config.yaml
num_hidden_layers: 16
head_dim: 64
norm_place: "pre"
norm_eps: 1e-05
tie_word_embeddings: false
parallel_block: false
init: "uniform"
init_std_qkv: 0.0422
init_std_o: 0.00747
optimizer: "soap_variant"
learning_rate: 0.009
final_lr_fraction: 0.05
doc_mask: false
Each number is 50 + 10 x the weight over its row's rms, rounded and kept within 0 to 99. Layers, rows and columns count from 0. The size before them is the row's rms in percent of the matrix's.

# layer 6 attention output (transposed), 256x256, rms 0.215, rows 53-63, columns 128-191
105:47 55 57 42 58 57 43 56 44 43 51 59 69 32 45 54 57 38 45 68 62 74 40 37 53 67 55 36 54 68 51 38 36 38 56 52 62 62 42 58 46 65 39 49 34 37 68 31 67 50 44 56 69 48 69 47 39 50 52 65 39 42 54 33
107:48 55 58 59 51 71 46 54 69 60 58 51 57 39 44 46 38 41 57 52 43 61 44 44 39 50 28 61 48 39 54 48 47 67 39 41 66 49 30 58 59 51 64 72 53 51 51 38 57 42 52 40 58 57 41 41 35 54 62 50 33 54 46 59
107:46 61 52 51 48 32 44 45 53 51 56 56 42 59 50 67 49 57 51 42 57 72 72 56 66 54 56 55 47 56 50 51 54 37 59 39 50 49 47 58 53 65 40 62 61 35 56 28 57 61 47 33 44 48 54 31 52 47 56 62 77 43 50 47
108:61 32 43 46 39 45 54 44 53 44 72 54 51 66 59 54 76 38 56 52 41 37 69 53 46 60 54 39 56 55 49 52 34 63 47 52 31 56 41 59 53 51 43 49 38 31 59 51 62 38 43 70 56 48 59 50 46 50 59 45 55 44 69 64
107:50 50 54 71 50 51 55 43 50 62 49 47 52 62 51 60 60 46 67 56 56 38 58 49 43 40 63 32 37 60 29 64 35 37 47 41 48 48 57 57 59 39 66 63 31 65 59 61 37 49 40 63 48 43 53 72 28 61 48 48 50 52 52 49
106:44 61 55 51 43 47 46 55 64 42 46 51 24 38 54 58 39 48 29 57 52 40 59 49 56 41 64 55 60 67 57 43 45 45 43 54 66 52 59 71 71 46 46 47 57 54 36 54 53 60 46 48 50 55 43 49 29 65 51 62 52 67 53 60
105:40 46 53 41 47 68 45 57 45 39 57 54 49 57 47 53 60 52 61 64 63 58 36 55 48 44 17 43 48 62 44 30 62 56 51 49 40 56 73 45 59 50 41 44 50 46 23 54 54 42 42 70 51 40 59 51 49 59 64 53 38 63 55 65
106:42 46 40 33 55 33 46 52 42 62 54 57 59 52 47 56 50 52 58 48 51 49 40 46 68 62 50 64 54 52 44 52 55 54 64 55 57 45 68 45 52 55 32 54 59 62 57 46 58 43 47 48 62 65 52 66 53 52 45 62 31 38 42 66
103:48 39 50 28 35 57 50 54 48 55 48 55 46 46 65 33 34 40 64 47 65 53 45 42 38 44 43 52 46 52 48 54 48 38 56 37 26 50 39 44 45 60 57 63 25 34 46 49 67 37 49 57 43 44 69 52 54 69 42 35 61 44 64 55
104:71 59 38 54 53 53 46 58 45 56 45 57 38 56 16 37 41 58 63 46 51 43 39 51 48 38 54 53 57 47 63 47 54 44 60 63 37 47 59 46 61 41 39 33 55 43 58 38 63 44 58 60 46 51 46 51 36 52 52 57 61 59 46 41
110:46 54 63 38 23 44 65 66 46 29 46 50 47 63 68 50 55 50 57 46 32 31 46 47 43 38 29 44 71 56 37 55 50 43 47 48 36 47 45 48 45 32 48 52 54 35 50 42 40 44 46 57 67 48 61 59 47 57 62 55 51 54 59 50
# layer 6 attention value, 256x256, rms 0.116, rows 54-63, columns 128-191
127:38 57 48 48 55 49 56 49 66 66 69 47 54 51 54 46 45 28 39 59 48 47 54 51 37 61 48 63 54 52 56 44 60 52 39 55 32 50 40 63 56 41 39 57 60 68 46 53 70 54 49 40 61 51 48 45 43 51 41 65 50 52 73 48
123:58 40 50 65 52 56 43 38 39 44 35 39 36 49 59 49 50 72 61 43 48 48 48 41 58 45 65 41 55 33 44 51 40 68 66 42 46 31 61 49 44 48 50 45 56 52 58 54 52 46 31 34 55 52 56 35 37 53 52 52 53 40 71 45
128:54 50 59 45 46 58 37 49 37 44 69 47 43 52 72 52 55 54 56 52 46 55 36 44 45 50 51 48 54 41 49 31 41 59 49 60 54 60 51 33 58 57 45 37 55 35 37 55 75 51 56 68 55 46 55 53 35 51 50 43 30 49 53 40
127:65 43 33 39 60 36 43 49 64 51 84 56 33 64 65 38 38 66 50 58 48 62 70 51 52 54 47 49 34 65 53 53 44 48 56 69 43 47 45 55 55 55 40 51 48 51 49 45 46 41 61 50 35 52 32 45 50 41 45 58 58 46 43 34
123:46 51 54 55 65 46 53 52 46 41 42 51 61 43 53 59 60 53 49 53 61 57 42 47 50 45 57 46 69 57 51 62 53 32 39 53 44 65 43 55 38 40 43 44 60 65 47 37 60 55 52 47 67 35 52 32 55 47 55 59 44 51 64 34
122:44 57 49 65 41 69 49 46 69 51 42 46 51 44 53 34 34 51 76 57 55 58 55 51 63 61 40 61 57 55 65 38 46 59 45 73 53 42 82 53 44 53 68 65 47 47 53 54 63 52 48 57 53 49 57 54 44 78 62 56 34 62 54 42
121:33 75 53 35 59 38 45 53 49 47 58 50 50 22 46 42 52 38 41 54 57 63 62 21 46 46 63 33 41 54 44 60 53 58 73 44 62 45 48 59 59 33 52 60 57 44 38 48 68 55 59 41 57 66 55 61 39 58 38 45 44 41 65 49
119:33 45 57 52 34 61 49 58 43 61 57 46 42 50 83 43 39 54 58 43 47 35 60 54 68 57 39 62 40 53 52 60 43 49 59 60 31 59 59 54 51 38 44 58 39 41 43 50 62 45 61 63 52 59 44 50 39 48 50 47 48 48 30 42
125:55 54 42 59 42 41 51 33 44 70 47 59 45 37 50 44 33 67 45 47 67 52 54 41 72 61 52 67 37 54 59 62 57 52 46 52 60 65 61 46 68 28 60 51 64 46 59 51 62 66 47 32 37 54 42 49 54 55 51 38 51 53 46 34
126:47 53 51 43 35 56 48 47 46 39 38 54 37 61 68 64 70 44 46 25 49 48 41 67 40 46 33 67 53 44 56 57 64 53 55 39 47 51 61 58 48 41 32 46 53 34 43 52 46 48 52 63 34 58 63 68 68 45 59 71 41 53 66 60
# layer 6 attention query, 256x256, rms 0.122, rows 64-107, columns 128-191
108:65 49 72 50 55 45 37 51 52 47 64 49 43 55 65 43 47 19 53 46 39 52 54 54 47 48 56 43 60 38 63 65 57 41 52 46 37 53 53 50 62 41 33 43 55 46 54 65 42 43 47 45 56 51 49 52 56 37 40 44 32 63 56 63
095:44 58 50 39 53 56 58 54 55 61 66 59 47 63 44 64 48 45 63 41 48 55 45 45 42 56 62 50 31 48 35 37 54 80 46 37 61 36 44 47 57 52 39 45 55 39 46 51 35 60 54 55 44 36 48 48 40 73 59 59 48 42 47 67
094:47 55 44 55 41 70 50 61 51 28 36 51 48 58 39 51 36 40 37 57 50 50 51 53 41 44 37 45 52 51 49 64 54 41 35 53 51 56 71 48 35 53 61 70 39 50 53 33 58 32 54 53 35 41 59 64 73 56 49 39 49 51 45 30
096:52 49 44 50 43 51 49 53 56 58 40 79 53 48 29 35 46 35 55 51 43 45 56 51 56 55 56 51 43 55 53 44 52 54 47 57 72 56 54 63 33 55 35 44 43 53 45 57 45 58 58 56 48 27 63 48 41 66 57 52 69 58 42 64
094:55 50 41 71 58 40 63 62 47 77 40 45 38 37 46 44 53 58 55 48 44 43 60 24 34 64 42 56 47 37 67 58 58 46 50 49 58 45 53 64 66 45 35 67 51 59 48 58 46 70 51 54 53 41 50 59 54 52 66 58 40 47 33 45
105:51 49 52 55 54 43 56 49 36 53 50 35 60 49 54 68 47 45 58 57 56 39 32 45 47 44 40 51 45 28 90 60 52 48 45 55 43 43 59 61 53 56 48 69 40 39 41 71 69 81 54 47 35 60 64 39 66 32 58 62 47 56 29 46
095:46 31 50 46 54 71 54 47 38 50 26 42 66 44 46 51 39 68 71 61 40 56 47 28 43 55 30 46 37 54 55 48 67 62 58 64 67 51 40 46 57 43 49 55 55 33 55 62 51 66 56 52 53 55 42 44 32 61 60 51 63 59 45 22
099:35 40 47 50 34 28 52 32 38 50 63 55 55 44 39 48 37 55 64 49 56 57 72 45 53 47 51 42 40 18 76 59 46 67 57 57 58 66 61 50 40 64 49 48 55 61 48 30 62 47 59 41 42 43 64 42 54 67 49 62 54 37 44 43
106:49 54 37 47 35 50 70 42 68 67 67 53 42 47 52 58 62 48 54 53 62 47 70 40 57 72 47 56 46 37 34 45 49 37 39 59 36 47 68 47 60 52 64 49 59 42 46 65 33 40 48 55 50 42 34 67 56 41 45 55 44 53 67 53
095:33 64 55 55 59 36 47 55 39 57 42 59 42 31 70 43 55 63 57 35 39 57 59 40 58 51 42 39 40 53 66 36 51 45 55 55 51 46 55 66 42 56 54 55 50 61 57 49 43 38 57 32 53 30 50 43 37 43 54 63 64 38 55 59
106:58 47 38 53 49 35 47 41 43 54 65 58 49 34 49 57 66 57 51 58 56 39 62 39 69 55 47 53 68 70 59 55 49 77 50 30 53 42 58 44 47 34 49 51 44 46 37 51 37 70 40 52 51 57 53 47 62 59 32 51 34 47 53 51
093:31 67 43 53 48 68 47 69 57 44 69 53 68 62 68 56 42 70 45 52 42 51 36 45 60 46 50 43 59 45 52 60 44 29 45 48 48 57 65 33 50 66 56 53 47 51 43 39 55 41 54 44 53 30 46 40 43 48 63 48 58 54 58 38
097:36 41 55 51 47 48 33 51 33 61 55 52 62 39 41 35 47 55 40 46 37 48 45 49 63 50 55 45 57 47 53 52 48 56 64 40 40 63 47 38 63 52 71 43 41 43 83 45 67 56 54 54 57 40 49 63 47 37 58 56 62 36 53 35
096:52 41 59 46 57 59 44 62 37 63 52 53 58 54 38 53 61 47 57 54 45 61 30 36 52 64 65 34 73 54 66 29 40 61 56 64 40 48 39 40 58 49 39 53 58 46 61 54 32 41 44 61 51 59 29 46 45 52 33 40 50 55 51 28
100:71 35 40 54 55 59 34 56 47 46 47 45 60 50 42 33 17 63 35 59 47 46 44 48 59 62 52 56 37 67 42 39 45 54 55 56 55 52 46 42 24 46 47 39 55 48 53 47 66 46 46 69 56 51 42 36 57 61 43 55 39 55 53 51
106:49 36 50 72 51 49 59 54 41 53 62 44 36 38 34 33 57 49 38 48 41 49 52 27 52 53 50 69 59 46 42 55 65 44 43 62 64 72 75 33 44 39 42 54 56 48 47 51 43 53 54 48 83 56 45 54 43 44 67 46 44 47 57 49
101:56 61 47 64 51 48 45 59 66 67 52 46 50 56 37 40 49 35 42 53 54 32 46 45 57 52 72 66 61 59 38 56 60 57 55 41 46 57 43 55 40 47 41 43 47 40 49 40 49 63 40 75 57 45 42 64 49 50 34 56 51 46 53 68
099:41 45 48 38 51 59 31 58 35 53 45 50 54 51 49 57 56 54 48 43 40 47 50 73 55 73 69 47 45 29 57 64 45 68 39 29 36 49 72 56 55 35 33 38 53 50 61 48 31 45 49 54 66 54 45 44 61 56 59 54 46 44 55 51
102:48 48 52 32 52 47 65 38 49 45 55 64 44 65 39 53 41 68 53 49 53 69 80 55 62 54 47 59 64 42 49 42 59 45 46 67 40 47 48 52 31 43 53 53 51 39 47 33 50 54 65 29 38 60 46 55 55 42 53 43 44 64 64 59
097:54 61 36 42 53 50 35 59 45 56 42 38 68 61 65 27 36 53 41 48 48 42 44 45 61 41 44 42 32 55 46 57 57 33 62 65 39 35 41 56 63 56 51 43 52 43 45 66 54 38 57 50 54 41 58 56 30 44 48 34 60 55 47 42
111:45 57 57 51 42 48 68 36 51 54 49 67 39 49 47 28 44 25 56 49 52 55 67 45 48 49 48 57 53 52 59 44 61 59 41 43 55 47 66 49 53 45 38 37 33 60 43 69 46 46 48 53 56 56 55 47 47 51 52 64 60 47 46 46
100:65 50 35 46 31 55 44 62 58 51 54 49 59 57 38 38 52 23 36 69 66 57 45 55 61 36 51 47 59 42 37 36 50 56 53 72 51 53 36 21 48 36 55 49 63 43 53 48 43 44 51 53 56 52 54 48 52 63 26 45 54 64 42 48
106:39 47 35 50 42 49 42 53 36 56 49 48 57 66 63 61 46 60 58 45 39 47 57 49 58 60 51 77 64 52 48 49 65 52 54 60 55 41 38 57 39 51 55 45 55 62 48 52 40 42 37 54 44 38 59 69 37 37 45 47 66 43 39 50
108:53 39 68 52 47 37 26 60 46 39 64 55 62 44 39 52 55 43 43 66 50 59 46 52 60 40 26 53 48 55 45 49 39 32 56 56 45 38 38 71 66 60 42 49 34 47 50 63 55 52 56 43 38 57 60 34 43 49 53 56 40 49 35 40
100:57 41 57 51 23 42 58 59 56 72 62 82 48 35 46 44 35 45 48 43 44 69 47 59 45 51 71 62 45 56 44 38 51 62 46 44 54 48 60 59 61 47 63 45 49 37 34 44 42 54 48 68 47 52 47 42 54 38 63 42 48 31 55 51
105:53 57 42 35 54 37 49 45 78 54 40 42 40 51 53 54 50 45 53 67 50 50 50 35 44 48 61 52 44 60 49 55 48 47 65 50 35 45 72 61 75 52 47 61 55 64 57 55 42 54 71 37 50 59 53 51 51 57 58 67 45 47 52 53
110:39 44 43 33 55 61 51 55 44 34 56 45 54 39 40 42 60 47 62 58 35 68 58 40 45 63 52 54 56 58 37 75 44 52 41 64 58 62 53 40 58 42 58 46 40 54 49 51 60 50 46 35 61 25 56 44 60 55 53 48 69 39 47 40
097:53 54 71 59 61 54 56 36 35 64 43 53 48 54 44 60 62 55 55 21 47 40 43 45 52 56 66 41 44 33 44 46 57 48 30 38 59 37 58 52 28 50 39 51 50 57 53 39 44 64 52 40 43 50 44 60 44 54 52 34 59 42 38 35
102:51 53 43 49 48 29 47 53 45 57 49 56 50 50 52 24 34 59 46 51 28 48 50 46 51 67 53 50 50 42 59 52 44 60 36 64 30 50 44 37 55 48 46 52 38 59 46 35 41 50 61 60 50 43 48 38 53 67 41 33 54 36 68 63
104:56 31 53 43 63 52 63 48 62 51 55 54 30 71 39 59 39 68 58 63 56 43 36 45 67 47 41 49 33 49 69 61 60 42 51 30 42 52 45 63 52 47 39 46 72 54 47 30 24 55 48 31 57 55 38 55 60 43 41 68 40 51 46 66
107:60 48 37 51 49 49 64 44 76 53 46 49 50 45 58 56 40 51 36 44 41 45 52 57 33 60 40 53 48 48 36 50 58 48 39 49 48 45 48 59 54 47 59 54 66 58 36 52 50 49 38 39 43 46 35 55 44 55 43 41 32 57 54 66
105:56 46 62 57 63 50 35 57 46 41 58 47 65 57 54 64 45 48 53 41 54 40 50 59 73 56 49 55 57 46 51 44 36 38 46 61 55 37 58 67 37 45 54 53 68 56 72 55 57 39 31 37 44 53 51 50 46 40 48 45 62 54 43 65
096:52 36 64 18 57 47 42 51 49 64 41 73 62 48 41 51 60 55 60 32 56 52 54 46 65 49 37 56 40 56 45 51 64 45 63 66 62 33 48 55 56 46 59 44 49 49 64 56 45 48 51 46 40 56 35 45 50 53 72 37 59 59 58 59
098:50 41 50 68 37 51 48 57 54 38 53 47 42 63 63 66 51 39 59 56 29 50 61 69 49 47 61 45 36 54 56 49 23 49 54 48 36 73 45 38 60 50 53 44 52 53 40 55 49 39 49 43 75 50 75 53 52 43 39 56 43 44 52 41
103:71 55 44 53 63 45 56 47 30 63 39 46 59 41 64 30 49 47 39 54 69 54 57 47 55 31 51 50 58 33 53 51 47 47 50 47 31 27 46 45 58 47 52 56 68 53 40 51 39 48 49 42 62 53 41 54 53 35 51 53 49 43 42 55
104:24 52 68 43 57 50 44 66 46 57 55 64 44 54 53 66 48 49 40 50 43 49 64 49 38 42 63 48 34 57 46 40 55 49 63 40 54 47 78 48 64 53 58 55 42 64 59 51 42 67 43 65 38 66 50 76 58 62 47 63 62 54 57 56
098:73 66 43 31 68 56 50 45 53 39 38 41 53 44 51 48 38 53 60 45 38 46 63 49 60 51 62 56 41 42 49 39 63 56 52 53 40 56 48 38 41 49 53 59 44 45 66 46 33 56 42 56 17 64 47 32 56 69 40 28 38 59 61 50
099:70 59 49 50 50 56 44 38 60 71 47 60 43 51 64 43 49 58 36 68 32 55 60 62 47 44 54 51 60 54 64 54 38 54 60 48 46 59 61 53 45 51 77 41 66 66 50 55 45 44 35 48 64 33 40 63 51 45 42 44 58 40 49 63
100:67 36 52 54 27 51 57 59 64 53 56 48 53 52 43 53 50 46 56 49 40 56 59 51 32 56 34 51 51 72 38 63 65 52 58 57 45 50 43 61 52 53 66 52 49 43 53 50 58 75 45 59 54 39 40 37 56 46 18 45 45 50 49 47
099:50 39 44 40 62 58 50 49 41 42 69 57 54 50 51 53 48 55 45 38 37 52 47 52 37 70 62 57 46 41 55 48 47 52 56 35 63 73 49 33 58 43 48 47 59 61 50 34 49 57 38 61 39 58 48 57 50 67 46 59 48 21 46 71
107:46 48 41 43 47 63 39 56 52 28 56 47 62 50 58 49 54 48 51 54 44 49 57 52 76 64 65 51 56 70 33 46 44 54 37 40 53 59 41 41 52 59 55 67 40 48 50 51 44 45 55 70 52 37 57 50 30 64 55 46 34 37 72 45
095:45 51 49 43 69 54 55 56 38 58 46 58 50 44 57 44 55 48 54 54 29 69 45 53 56 50 60 42 43 51 57 45 42 52 48 49 56 48 58 14 45 47 70 65 47 69 51 38 38 51 38 62 48 39 41 48 54 46 52 40 56 47 53 32
105:53 64 50 64 64 45 59 46 51 39 41 60 42 60 44 61 73 62 36 47 44 44 49 43 45 53 67 37 55 59 44 49 48 50 46 39 47 59 37 46 33 51 54 43 47 54 52 57 53 53 57 69 54 52 53 43 40 50 49 45 66 50 62 46
102:52 62 56 57 62 50 53 42 82 64 47 41 23 47 61 32 65 54 52 49 63 61 70 41 34 47 44 53 47 52 41 60 71 54 44 51 57 42 43 52 50 46 56 59 53 55 52 49 48 52 58 36 55 48 50 48 50 49 46 56 50 67 34 46
# layer 6 attention key, 256x256, rms 0.121, rows 64-107, columns 128-191
106:58 54 48 50 50 58 39 60 26 46 40 56 67 38 52 62 59 69 46 60 36 50 33 38 54 62 44 68 42 50 79 46 38 39 59 52 63 45 52 54 54 36 44 58 65 47 56 43 38 41 45 59 34 64 36 37 58 57 54 48 43 60 48 43
099:47 44 41 49 35 39 50 35 40 45 55 56 65 29 42 49 36 54 42 51 64 53 61 49 49 57 60 39 68 51 49 45 36 45 39 55 46 43 32 44 47 44 48 61 40 50 53 39 54 49 51 38 39 48 52 40 45 44 52 46 54 45 46 54
099:65 48 57 53 47 45 40 64 65 38 43 60 62 54 62 38 61 41 55 27 41 57 62 66 49 30 44 60 46 51 61 55 47 48 60 55 45 70 59 42 48 49 55 33 39 43 55 41 55 39 41 63 71 47 45 53 36 47 57 46 52 58 54 54
094:66 56 51 54 62 49 57 47 51 43 51 38 42 49 56 52 56 38 42 55 42 67 65 54 60 55 52 42 53 34 18 40 48 44 48 39 44 61 55 58 39 62 56 62 56 51 27 57 48 39 47 45 60 40 72 49 61 48 43 53 63 42 28 52
099:35 52 38 63 44 51 63 42 46 61 68 77 44 37 54 60 32 56 45 69 60 56 52 50 68 51 49 33 41 49 48 35 48 49 51 62 31 36 61 39 61 48 45 39 49 51 50 51 46 44 69 48 34 52 30 55 30 60 49 63 57 42 50 50
112:48 62 46 64 33 68 26 64 54 40 53 47 60 54 56 53 60 42 63 57 39 33 59 55 45 65 30 53 48 59 61 49 47 49 49 60 40 74 50 42 51 44 38 62 52 44 67 47 59 40 44 59 44 59 29 66 52 40 58 42 32 67 65 60
098:40 56 50 55 53 42 28 40 50 58 38 49 54 47 42 29 51 49 75 47 47 56 42 47 70 60 62 48 50 49 54 55 39 52 38 86 61 42 56 48 44 41 51 53 44 52 71 71 54 36 52 57 44 48 43 56 51 33 49 33 63 49 57 45
094:48 62 51 55 52 39 54 53 36 56 45 46 55 52 55 45 48 57 54 67 49 45 45 51 52 43 59 52 47 37 54 54 58 56 34 60 40 47 51 47 62 51 44 63 30 51 62 39 56 61 54 48 56 55 37 69 57 24 55 49 43 30 57 71
116:40 40 38 53 59 31 49 32 38 44 50 49 43 50 48 50 44 71 49 51 63 55 47 54 54 48 69 56 67 30 41 42 51 64 37 47 49 47 42 48 43 57 51 43 58 56 57 45 54 38 48 54 52 37 46 42 55 47 36 46 52 48 37 32
102:72 55 59 63 44 52 42 46 53 67 48 64 52 42 43 37 47 65 62 30 55 49 49 40 29 36 46 38 44 35 55 59 65 34 62 43 65 32 45 49 47 57 38 78 58 59 43 53 50 57 42 36 41 48 60 45 57 37 70 52 66 45 64 47
097:40 53 56 57 46 55 78 68 59 40 62 66 50 51 47 43 53 42 67 50 55 55 61 42 35 49 51 41 61 51 38 48 63 44 59 58 46 46 55 32 45 41 48 62 69 53 46 61 44 41 48 44 62 56 61 56 53 46 60 57 41 40 36 42
104:43 51 49 45 45 45 46 49 39 36 33 46 50 42 45 44 58 48 26 47 63 37 41 50 38 51 59 40 42 41 52 65 40 50 50 56 50 60 38 44 49 39 37 57 51 36 51 50 48 34 44 36 56 55 39 51 42 53 45 57 37 47 45 49
110:68 56 38 56 58 49 45 37 46 56 50 52 44 61 50 51 37 41 58 56 47 46 44 41 62 46 85 43 59 40 52 44 61 53 66 42 59 51 36 28 52 38 50 51 40 53 55 71 59 54 57 46 38 27 44 48 47 32 43 40 57 43 47 46
093:68 62 54 47 62 55 69 53 41 32 38 64 59 61 42 48 38 44 42 42 56 31 27 58 64 58 47 35 23 52 61 54 39 49 48 57 52 76 45 38 46 57 48 55 59 60 32 42 49 52 54 43 53 49 55 42 52 39 39 54 39 58 39 36
098:46 44 35 57 46 62 38 55 56 58 65 59 54 68 56 45 49 52 38 54 53 52 29 61 48 38 40 73 45 59 67 65 36 43 59 35 49 66 63 45 39 45 37 59 63 50 36 48 59 36 43 51 51 53 53 49 57 58 53 47 57 60 56 23
095:38 49 52 56 59 42 55 63 54 52 48 58 27 35 40 38 41 41 63 62 54 54 45 68 60 48 43 64 63 64 44 58 55 40 32 46 44 51 68 51 49 44 50 58 62 58 38 53 48 60 49 54 50 55 52 57 51 57 56 45 42 60 57 52
098:49 44 37 61 34 54 42 48 68 61 62 49 30 45 58 51 56 59 47 53 50 54 61 47 54 56 56 45 62 43 42 58 40 40 49 63 47 36 55 52 55 57 76 47 53 64 44 46 61 32 54 50 51 54 55 49 48 60 49 57 28 60 43 59
096:33 42 52 51 54 39 37 52 51 50 43 48 63 41 40 57 53 42 47 44 56 59 45 67 62 35 68 47 38 45 42 57 62 54 48 60 51 53 54 46 38 52 58 68 69 63 35 52 51 56 56 64 58 30 46 29 61 66 43 69 48 52 44 41
103:77 54 75 58 41 49 57 49 55 43 40 56 52 40 53 49 43 51 61 53 40 50 55 32 29 54 66 48 36 45 51 61 50 54 53 47 68 62 49 52 40 46 46 42 46 51 52 63 53 54 43 60 51 47 50 45 44 42 49 36 52 66 50 56
098:41 52 35 46 39 42 43 55 39 62 44 49 54 47 51 57 60 53 55 54 49 40 44 70 30 45 49 36 49 43 58 55 31 44 60 52 44 48 32 37 48 52 40 48 53 53 15 53 43 48 63 61 47 62 25 50 52 38 35 42 57 49 46 46
102:60 50 44 59 48 55 72 56 46 61 49 62 46 39 78 44 53 41 44 42 36 43 26 54 51 55 31 40 37 49 42 48 45 61 64 66 37 55 34 52 51 44 35 58 48 48 44 44 49 62 54 70 48 65 50 49 49 62 51 30 62 50 46 47
092:48 34 57 40 39 62 41 45 69 60 50 58 58 46 50 49 75 32 61 44 59 38 56 53 57 60 70 54 46 51 27 55 44 51 43 51 45 43 41 46 57 46 44 58 57 41 50 43 45 41 37 44 67 43 37 59 66 56 37 48 67 61 61 57
109:58 66 64 29 55 54 42 46 29 45 42 55 51 61 61 48 53 52 38 46 42 25 45 46 51 42 39 52 42 49 42 55 49 40 59 52 53 42 47 36 47 53 44 37 30 35 50 31 48 61 35 42 45 44 67 37 38 48 56 51 52 60 56 54
101:52 54 49 47 51 55 52 44 41 61 42 59 58 53 41 48 56 34 57 63 42 43 54 59 56 45 42 46 51 44 33 46 39 63 72 49 44 31 27 48 57 39 47 71 53 41 50 53 40 49 50 29 36 58 55 49 35 38 51 46 57 39 59 55
101:57 35 47 54 42 48 43 48 59 60 59 30 61 66 50 41 45 54 46 48 41 49 50 50 52 49 54 32 30 59 47 51 54 45 52 57 46 46 61 30 39 44 57 59 62 44 54 57 44 44 52 52 45 55 45 31 48 50 37 35 50 44 35 72
112:29 40 52 39 49 46 59 52 53 51 55 67 46 45 49 45 58 52 53 52 59 57 56 49 41 32 50 45 49 49 52 39 32 54 58 73 38 51 66 53 65 61 53 53 37 45 57 58 48 52 51 54 44 44 58 41 46 59 67 40 46 61 62 71
116:31 47 63 42 63 54 42 43 37 36 55 60 45 55 40 56 53 55 59 49 52 40 28 64 67 75 54 68 34 64 61 51 60 51 59 53 41 45 57 44 50 62 65 53 52 68 60 37 48 54 50 68 54 29 49 28 60 50 50 44 39 40 47 36
093:47 47 40 57 50 63 55 43 66 31 45 54 72 62 68 45 54 48 50 46 40 47 40 57 51 53 53 62 63 57 65 47 44 44 81 32 51 39 47 44 37 48 51 57 53 47 44 56 48 30 58 58 31 37 49 43 67 57 40 59 31 66 36 40
108:50 49 67 61 61 53 48 43 66 39 62 36 50 59 53 52 61 52 47 36 47 47 40 47 36 51 55 37 36 53 58 31 60 43 57 37 46 57 49 66 42 42 33 70 42 49 30 61 56 54 62 66 39 61 54 49 52 48 48 52 47 74 46 60
102:55 47 50 62 49 42 57 47 42 59 30 36 51 38 50 42 54 62 42 52 38 59 35 59 49 70 45 68 72 32 53 66 45 63 58 49 65 62 49 67 36 35 33 58 65 30 55 35 59 63 44 40 51 41 46 37 53 56 41 40 55 41 43 59
104:37 38 57 41 43 57 51 40 46 64 29 43 66 53 37 49 58 54 56 46 59 57 62 43 30 44 51 59 51 61 44 54 33 56 58 40 42 52 51 45 79 62 33 44 51 57 40 49 35 40 42 50 56 51 49 52 33 63 47 55 46 44 47 52
093:60 42 60 51 41 42 40 55 60 60 56 35 59 43 36 35 36 42 52 46 59 51 24 58 26 42 59 64 46 44 62 43 47 40 66 46 48 44 52 52 42 47 59 58 61 36 39 43 53 64 44 40 70 57 62 51 41 52 54 55 62 41 52 54
092:44 38 52 61 32 57 57 28 40 57 53 32 43 49 38 47 42 60 49 65 54 63 53 44 40 41 45 53 45 30 42 67 67 36 49 57 47 59 43 64 36 31 44 74 52 52 49 38 47 50 42 35 46 41 61 59 49 46 38 49 42 45 52 48
086:42 54 45 44 65 37 57 52 74 48 60 57 68 39 36 39 60 44 52 45 56 39 40 44 66 45 56 60 58 57 40 42 58 73 38 63 56 39 43 41 48 49 49 41 42 45 54 37 53 55 43 67 54 57 44 53 49 52 53 51 43 56 49 64
100:39 42 59 48 40 51 31 60 49 63 53 51 70 48 49 51 52 53 65 60 38 34 17 44 46 47 48 52 50 45 38 59 34 54 57 58 61 56 49 48 47 36 45 55 38 38 56 65 43 52 38 46 42 45 59 56 65 55 41 54 45 60 61 58
096:62 48 51 53 48 38 43 33 33 60 47 30 58 62 42 38 53 37 47 56 55 40 40 42 64 57 56 48 70 50 27 67 57 42 40 46 57 51 54 60 62 40 48 49 48 42 32 40 53 40 34 37 67 50 72 56 37 57 64 48 56 47 41 53
096:47 50 48 53 33 41 39 41 47 63 42 58 31 57 62 55 72 51 39 51 61 56 43 41 23 49 39 50 63 67 63 53 44 35 70 43 54 57 43 43 59 57 41 46 55 56 42 53 50 51 61 46 55 68 47 64 56 42 65 53 45 49 41 56
107:47 58 68 52 65 41 43 62 35 44 60 38 40 61 52 52 37 39 46 58 46 43 50 54 51 35 66 53 32 60 58 57 50 66 40 51 50 53 62 54 46 64 45 73 51 31 57 54 54 57 52 73 35 55 52 40 47 52 46 50 53 64 60 44
104:34 42 32 48 44 59 31 44 47 41 59 63 51 51 55 51 54 58 52 53 41 61 49 43 56 65 40 61 53 54 42 58 41 50 60 41 37 54 58 50 63 35 44 41 62 43 64 52 47 46 65 51 52 51 48 50 56 43 56 45 50 51 38 51
103:43 61 47 54 50 41 37 42 43 55 49 38 46 66 51 59 61 69 44 34 50 48 56 49 39 41 26 55 38 40 70 55 53 58 64 52 63 43 44 58 55 43 53 46 47 54 68 59 40 56 50 58 46 31 67 60 67 47 52 44 35 36 65 53
113:50 60 44 45 52 42 63 55 58 45 50 53 53 47 61 46 47 35 44 59 61 44 53 49 42 55 61 51 62 63 62 28 45 50 44 40 61 45 42 54 34 53 52 42 50 53 47 55 51 67 43 50 56 63 45 59 47 47 60 47 39 55 40 43
092:62 80 52 47 65 25 38 51 54 36 52 46 45 45 32 54 45 46 52 51 46 46 45 58 46 56 51 44 60 34 46 44 54 66 40 49 59 53 45 38 45 67 46 50 48 39 44 43 49 52 58 55 71 60 32 53 67 46 44 41 36 48 36 64
105:65 45 54 51 66 37 37 50 57 47 48 59 53 45 58 46 36 60 46 51 66 48 58 52 60 47 59 46 56 56 45 67 57 53 64 40 49 52 42 60 33 43 53 48 51 63 43 50 38 56 49 46 63 50 66 48 55 33 47 60 53 52 39 42
097:54 55 39 59 55 54 75 61 59 46 44 48 51 39 57 49 37 50 57 48 51 59 49 66 50 50 49 58 47 45 37 55 25 59 53 42 54 67 48 65 64 50 46 58 60 63 39 47 55 44 49 41 35 45 64 58 60 52 47 47 59 48 47 55